python train.py --num_hidden_layers=15 --hidden_size=448 --num_attention_heads=7 --num_key_value_heads=1 --head_dim=64 --intermediate_size=1216 --vocab_size=16384 --hidden_act="swiglu" --norm="rmsnorm" --norm_place="pre" --norm_eps=1e-05 --positions="rope" --rope_theta=10000.0 --rope_fraction=0.5 --qk_norm=false --attn_scale=0.125 --bias="none" --tie_word_embeddings=false --parallel_block=false --init="uniform" --init_std_qkv=0.033 --init_std_o=0.00602 --init_std_up=0.033 --init_std_down=0.00366 --optimizer="muon_variant" --learning_rate=0.0088 --beta1=0.95 --weight_decay=0.0088 --lr_head=0.00758 --warmup_steps=200 --schedule="wsd" --decay_fraction=0.693 --decay_shape="linear" --final_lr_fraction=0.0 --batch_tokens=65536 --max_seq_len=1024 --doc_mask=true --train_tokens=493100000 --max_steps=7525 --dataset="wikipedia_en"
Each number is 128 + 24 x the weight over its row's rms, rounded and kept within 0 to 255. Layers, rows and columns count from 0. The size above them is the row's rms in percent of the matrix's.

# layer 5 MLP gate, 1216x448, rms 0.132, rows 152-170, columns 56-111
size [103 103 104 100 104  99 102 100  96  93 100 102  98 102  97 101 101 101 104]
[[ 92 104 129 157 105 118 147 147  80 143 117 120  93 144 182 143 145 153 154 125 104 135  90 136 107  95 121 155  95 149 198 127 130 106  78  69 137 152 112 165 112 143 134 166 112 152 118 176 164 161  86 118 100 131  91 144]
 [132  86 164 107 141 112 120 160 105 134 136 153 140 140 164 107 120  94 162 134 144 123 127 146 103 110 147 149 143 143 146 144 140 131 128 129 110 126 107 128 158  97 143 127 133 139 141 163 140 111 158 141 162 138 140 127]
 [116 134 170 160 121 151 151 114 118  90 166 166 135 128  85 125 120 117 101 129 111 111 160  94 108  91 119 138 173  95 139 123  97 159 144 116 153 139 105 124 178 142 124 131 125  99 140 131 189 107 177 120  98 157 131 141]
 [130 122 103  88 135  92 105 143 137 137 140 147 103 114 110 145 108 119 128 112 111 139 109 104 163 130 158 106 115 114 126 113 102 135 160 126 168  74 118 143 127 111 162  93 127 105  99 129 136 125 102 126 140  98 158 137]
 [125  91 114 133 130 101 102 128 110 127 146 116 123 134 123 102 128 121 124 106 147 142 128 135 102 141 111 122 115 114 105 129  98 111 102 124 142 124 134 165 146 126  99 111 102 144 132 151 146 164 100 102  90 129 107 166]
 [114 102  99 141 128 106 123 139 130 140 167 160 126 136 139 131 132 136  86  99 160 106 136 167 113 131 123 151 133 100 120 102 160 126 130 113  91 114 143 124 112 119 144  89 156 138 140 162 108 139 114 131 127 128 152 140]
 [118 108 103  96 123 141  92 111 141 105 135 129 147 116 141 130 125 108 152 149 149 107 139 127 138 162 134  77 123 127 140 115 146 106 157  93 118 102  91  97 113 135 131 122 151 114 126 130 142  96 118 139 131 138 117 115]
 [134 126 144 151 117 120 150 164 142 116 117 114 130 116 119 129 165 141 127 124 151 123 185 129 130 135 113 156 126 135  97 134 123 107 139 140 142 114 130 118 120 112 164 135 152 174  89 134 123 131 102  90 130 140 143 125]
 [144  99  93 136 123 122 108 118 132 100 126 123  77 144 161 141 118 167 135 130 116 128 132 140 128 138 134 137 109 156 146 143 134  98  97 152 104 107 129 132 110 115 120 120 138 119 114 145 196 113 120 123 107 135 170 123]
 [125 122  96 154 118 139 158 137 133  92 174 119 141 150 135 163 141 103 116 114 114 176 138 158 143 109  89 131 173 125 125 145 144  85 150 118 141 118 157 120 135 130 107 158 125 150 105 186 116 153 122 105 118 162  93 132]
 [ 68 145 178 108 128 118 147  73  88  87 121 144 142 173 119 147  88 151 162  96 129 139  99 109 134 107 143 128 129 101 121  83 127 131 107 130 131 118 127 132 123 144 146 127  82 143 136 180 167 145 119 112 139 131 159 153]
 [140 111 165 149 122 125 112 149 137 130 110 100  91 101 157 139  89 130 144 152 148 122 137 130 165 170 160 113 104 140  87 126 109 139 140 127 134 124 143 156  82 117 132 143 100 163 153 118 166 122 150 112 145 105 168 119]
 [141 122 134 112  90  88 130 135 148 105 114 127 139 137 148 143 132 138 150 104 127 119 127  90 133 123  86 141 101 135 134 137 159  87 127 126 169 115 143 126 104  99 118 132 145 105 205 114  99 123  71 122 126 104 171  94]
 [146 142 154 148 134 131 139 146 131 135 137 115  66 149  83 122 159 142  92 151 178 114 136 129 126 148 128  99 147 167 109 114 159 121 168 140 161  92 122 137 128 124 128 100 119 128 143 112 114 114 115 141 122  69 119  80]
 [153 187 107 108 104 135 118 132 140 132 163 131 129 196 133 146  94 156 114 135 148 148 124 152 115 177 100 182 142 153 127 112 123 113 139 106 140 127 108  98 132 121 145 128  98 102 110 107 128 145 141 137 132 101 110 120]
 [ 91 129 119 142 104 112 143 124 126 133  85 123 143  98  89 149 152  98 168 102 110  97 115 118  82 127 159 162 108 139 138 190  93 158 178 104 112 126 119 132 128 106 162 128 127 142 127 131 133 134 166 136 131 159 125  93]
 [183 132 111 129  93 135  92 158 165 139 129 144 125 156 121 126 134 135 109 123 102 140 149  90 150 118  89 105 145 176 113 125 158  88 124 131 138 127  79 147 149 110 127 114 120  71 140 157 130 140  57  92 103 139 133 125]
 [121 174 115 135 114 148 101 125 184 153 154 133 110 150 142 152  89 153 138 129 125 129 157 149 122 116 143 111 136 171 129 101 117 110 196 138 161 123  88 134  85 117 100 104 125 159 115 142 136 149 130 155 108  88 148 116]
 [100 123 103 124  99 139  78 157 156 120 178  97 116 129 101  90 137 138  81 131 155 104 115 129  89 120 133 158 136  82 161 126  79 128 115 116 119 110 176  99 104 143 139 158 165 113 134  87 140 107 100  98 145 130 103 140]]
# layer 5 MLP up, 1216x448, rms 0.138, rows 152-170, columns 56-111
size [ 94  98  96  95 104  99 104 104  98  91  96 108 102 107  92  99 108 101 107]
[[138 181 153 103 114 124 128  81 154 119 157 129 118 120 105 189 151 136 149  93 109 164 119 104 144  94 107 118 102 134 172 174 125 127 114 130 152 143 147 102 124 106  99 100 106 111 145 109 106 177 131 171 156 111 175 119]
 [150 158 125 139 113 137 108  69 133 131 126 133  97 149 134 155 105 130 122 172 126 174 131 142 146 121 109  61 142 158 169  79 120 131 128 140 169 133 150 120  97 107 113 153 137 126 144  98 117 119 157 150 129 139 137 128]
 [106 152 173 151 130 135 166 119 120 124 138 144 154 148  90 112  85 129 132 143 113  50 161 138 129 112 117 104 150 124 137 121 119 100 163 145 133 127 132 154 158 141 152 124 115 143 131 118 136 117 158 133 142 102 122 115]
 [158 150 114 114 127 100 103 142 116 121 157 180 119 113 126 114  86 146 135 143 114 153  63 139 122 127 141 161 105 159 125 137 118 139 175 108 129  78  94 134 116  74  83  89 133 126 150 127 137 167  92  90 151  95 120 133]
 [115 157 124 112 113 123 122 105 160 133 100 114 158 132 163 125 147 145 154 149  85 150 150 137 100 176 160 145  97 168 146 116 155 160 117 118 153  80  93  94 133 109 136 125 127 150 202 116  85 126  98 141 136 115  89 146]
 [164 138 122 110 157  86 115 163 153 110 105 116 111 122 135 187 130 135 105  93 112  72  97 120 181 150  95 123 110 103 103  99 108 110 143 127 129 119 135 158 118 119 126 171 116 137 171 122 171 122 140 126 109 159 113 126]
 [143 163 143 155 150 123 202  21 122 112 117  94 108 117 118 153 120 136  77 119 161 107 153 190 130 108 147 126 161 142 118 113 145 178 121 177 121 110 135 110 163 122 128 119 133 103 142 175 100  92 131 138  82 129  94 126]
 [169 169 119  90 118 116 141 118 125 144 125 112 120 123 157 134 149 190 122 136 170 126 116 155 122 103 126 103 115 103 144  96  87 138 109  94  96 141 133 120 122  68 105  95 117  75  95 122 144 118 121 107 139 186 130 137]
 [129 161  96 133 155 118 110  86 117 155  97 100 113 137 171 102 147 153 177 163 129 103 110 125 121 132 142 140 117 129 146  88 129 133 131 141  98 120 117 123 104 138 167 168 110 123  81  99 152  99 104 166 102 147 133 152]
 [124 118 106 167  72 151  90 129 110 106 148 168 141 158 111 157 138  68 104 125 145 146 119 151 117 137  80 201 100  96 123 153 145 148 126 122 108 127 130 171 112 150 117 109 118 126 132 128 134 126 113 126 128 126 119 169]
 [128 101  90 140  93 107 113 181 161 120 123 137 134 105 129 130 147 115 137 132  94 128 104 150 152 140 136 122 129 125 111 130 144 131 142 113 121 144 104 103 131  90  96 131 135 107 111  96 118 136 151 151 135 109  82  84]
 [124 130 130 166  91 132 156 148 128  91 180 112 116 162 142 170  75 146 168 137 131 142 165 142 171 110 148 147 167 141  91 166 126 119 119 131 124 138 145  93 187  70 115 160 144 129 145 124 111 155  87 161 151 102 131 156]
 [122 115 109 103 124  98 165 145 175 143 139 123 148 136 133 140 121 143  80 158 156 134  96  95 145 136 157 131 125 124 123 107 103 145 111 115 115 129 103 150 137 185 133 154  94 117 120 123 122 111 156 121 107 106 143 127]
 [146 133 169 138  99  80 139  97  96 157 129 140 121 174 122 139 154  97 131 173 122 122 117 122 160 156  99 134  84 159 117 124 104  87 158 123 130 124 133 128  97 109 128 136 125 144 139 154 111 124 127 134  68 156 110  69]
 [125 139  99 123 142 127 141 151 123 176 120 141 106 112 122 123 111 142 138 117 128 102 126 120 141 155 127 124 126 120 125  93 125  98 164 123 135 162 143 110 139  82 140 120 117 204  95 142 113 133 181 137  83  85 124 123]
 [172 168 133 165 123  90 124 141 133 110 159 134 144 127 123  96 159 177  96  95 140 181 119 170 145 121  65 142 185 113  79 110 114 138 143 134  97 142 101 151 163 137 110 148 155 116 111 165 128 169 133 127 104 101 150 132]
 [168 135 128 141 102 132 144 109 134 120  83 139 109 141 131 125 149 132 103 113 109 129 188 138 148  99 136 135 115 153 116 156 120 120 105 106 160 149  58 114 118 103 118 127  78  99 142 124 125 105  87 100 102 143 125 134]
 [149 154 100  94 126 123 129 172 119 127 131 176 136 124 130  88 110 158 122 148 134 120 116 131 143 179 185 175 120 129 129 116 137 163 139 123 114 144  95 152 148 119 125 121 118 156 110  89 118 130 132 135 139 111 130 170]
 [172 116 137 107 144  90 177 124 140 113  81 114 105 147 150 137 133  94 155 109 108 121 129 125 163 153 128 144 152 172 112 114 146 140 133 139 102 123  93 151 117 138 105 159 136 108 149 124 142 134 157 149  96 122 137 130]]
# layer 5 MLP down (transposed), 1216x448, rms 0.0474, rows 152-169, columns 56-111
size [100  97 100  95  99  99 104 104  95  93  95 107  99 103  90  99  99 101]
[[ 79 136 116 185 127 153 113 137  97 137  87 106 109  96 158 133 115 135 127 147 114 107  76 169 127 127 122 112 159 136 116 133 133 122 174  98  90 152 105 162 119 116 139 131 131 166 149 144 153 103 143 147 113 175 100 114]
 [106 123 153 128 155 171 150 118 115 121 120 136 162 132 114 122 119 139 134 117 167 127 113  87 108 134 105 138 149 155 129 138 124 134  81 156 145 156 136 108 120 108 114 119 133 140 126 139 137 113 134 119 132 124  96 112]
 [171 157 122 126 113 119 173 109 154 120 145 128 147 112 105 174 188 104 147 152 162 121 101 139 117 147 117 111  98 187 155  88 135  95  98 144 139 125 111 143 110  86 116  78  84 132 130 102  98 123 121 105 113 161 124 173]
 [112 126 122 124 130 121 189 120 148 119 107 109 132 112 119 134 143 116 138 102 120 130 126 151 116 124  80 142 123  98 130  92 162 124 101 141 159 148 155 132 156 153 116 155 137 144 175 116 146 139 147 127  86 176 137 144]
 [ 79  90 133  93 123  72 135 134 104  81 160 164 163 130 122 150 103  99 103 107 122 156 132 108 158 131 160 100 106 146 105 159 124 137 135  79 101 123 132 134 165 115 145 104 160 125  77 139 121 135 162 105 132 111  92 102]
 [145 128 109 111  77 149 116 136 196 114 133 103 103 162 137 163 151 118  94 100 156  80 142 144 159 140 107 175 156 163 116 178 118 121 130 125  99 100 101  99 171 123 142 139  90 133 173 131 142 102 105  91 127 137 137 130]
 [ 97 150 123 132 107 148 147 117 123 150 106 104 133 101 152 139 112 145 142  93 126 113 158 173 118 146 105 142 105 126 116  67 143 111 136 142  97 159 143 111 160  96 128 114 156 111 105 153 134 124 117 113  98 131  47 102]
 [111 177  98 109 125 181 128 123 117 104  87 112 116 119 127  95 154 129 103 131  99 138 108 164  85  96 141 157 133 113 111  89 120 158 116 100 128 109 114 125 123 110 109  98 129  87 117 140 134 143 142 161 120 173 133 138]
 [119 143 142 146 140 127  98 160 126  91 145 156 151 115 122 166 127 128  85  89 135 132 124 189 173 110 115 106 126 156 155 164 148  80 117 165 167 183 125 148 147 147 118  89 163 105 146 133 146 177 158 119 163 100 145 107]
 [162 166 160 173 186 147 134 108 139 132 116 109 136 150 134 131 136 147 146 100  96 134  99 146 162  90 157 115 136 128 121 105 128  97 100 143 138 158 117 104 158 119 144 163 131 114 132 129 126 146 140 123 139  92 112  95]
 [130 152  83 176 154 166 114 145 146 106 106 139 106 146 118 170 150 133 167 153 138 102 110  94 107 139 117 142 112 156 129  86 156 106 131 190 133 121 134 133 101 105 129 101 150 125 160 145 122 179 164 101 112 116 154 120]
 [128 139  91 130 151 121 115 142 123 112 162 153 128 123 173 157 111 153 114 115 130 162 112  81 149 131 120 124 142 148 156 147 108 164 144 117 103  78  99 114 155 118 106 109 159 125 119 128 131 126 148 155 122 157 136 161]
 [150 147 112 104 106 126  88 131  95 172 127 111 100 144 184 170 133  99 146  80 100  92 140 136 124 132  83 128  80 103 114 144 112 136 163 131 109 131 164 139 101  84 145 124 155 141 109 128 138  96  80 141  88 154 146 124]
 [118 109 138 132 129  98  89 114 150 145 120 144 121  72 129 152 137 152 102 110 154 140 166 129 146 132 129  86 132 132 132 147 121  93 123 139 127 116 126 105 102  70 155 158 132 144 162 112 115  86 148 125 132 138 106 109]
 [155 108 182 127 124 137 135 112 107 126 151 130 151 138 125 156 122 151 126 136 122 133 164 124  85  85 124  99 136 152 118 181 130 136 136 102 145  73 132 118 111 138 141 131 104 102 164 137 125 126 109 135 129 161  79 107]
 [104 142 144  77 128 126 146 151 126 130 117 128 100 112 132 132 108 116  88 127 113 100 124 139 140 173 159 135 104 142 173 128 128 122 144 100 132 112 130 115 162 159 123  81 109 119  92  86 105 102 116 138 126  88 138 104]
 [120 151 150 100 140 124 157  86 114  96  65 109 128 122 135 132 136 112 163 168 108 101 114 145 148 107 104 102 136 154 130 139 157 126 106 137 144 121 115  96 123 146 136 148 138 138 157 137 119 104 131 114 103 115 123 108]
 [121 127 150 133 179 146 141 140 123 155 114 105 151 129 117 132 121 118 120 145 159  88 137 146 180 171 120 173 102 137 136 173 177 145  83 142  81 122 135 109 145 142 129 139 114  95 124 119 136  96 151 103 122 130  93 146]]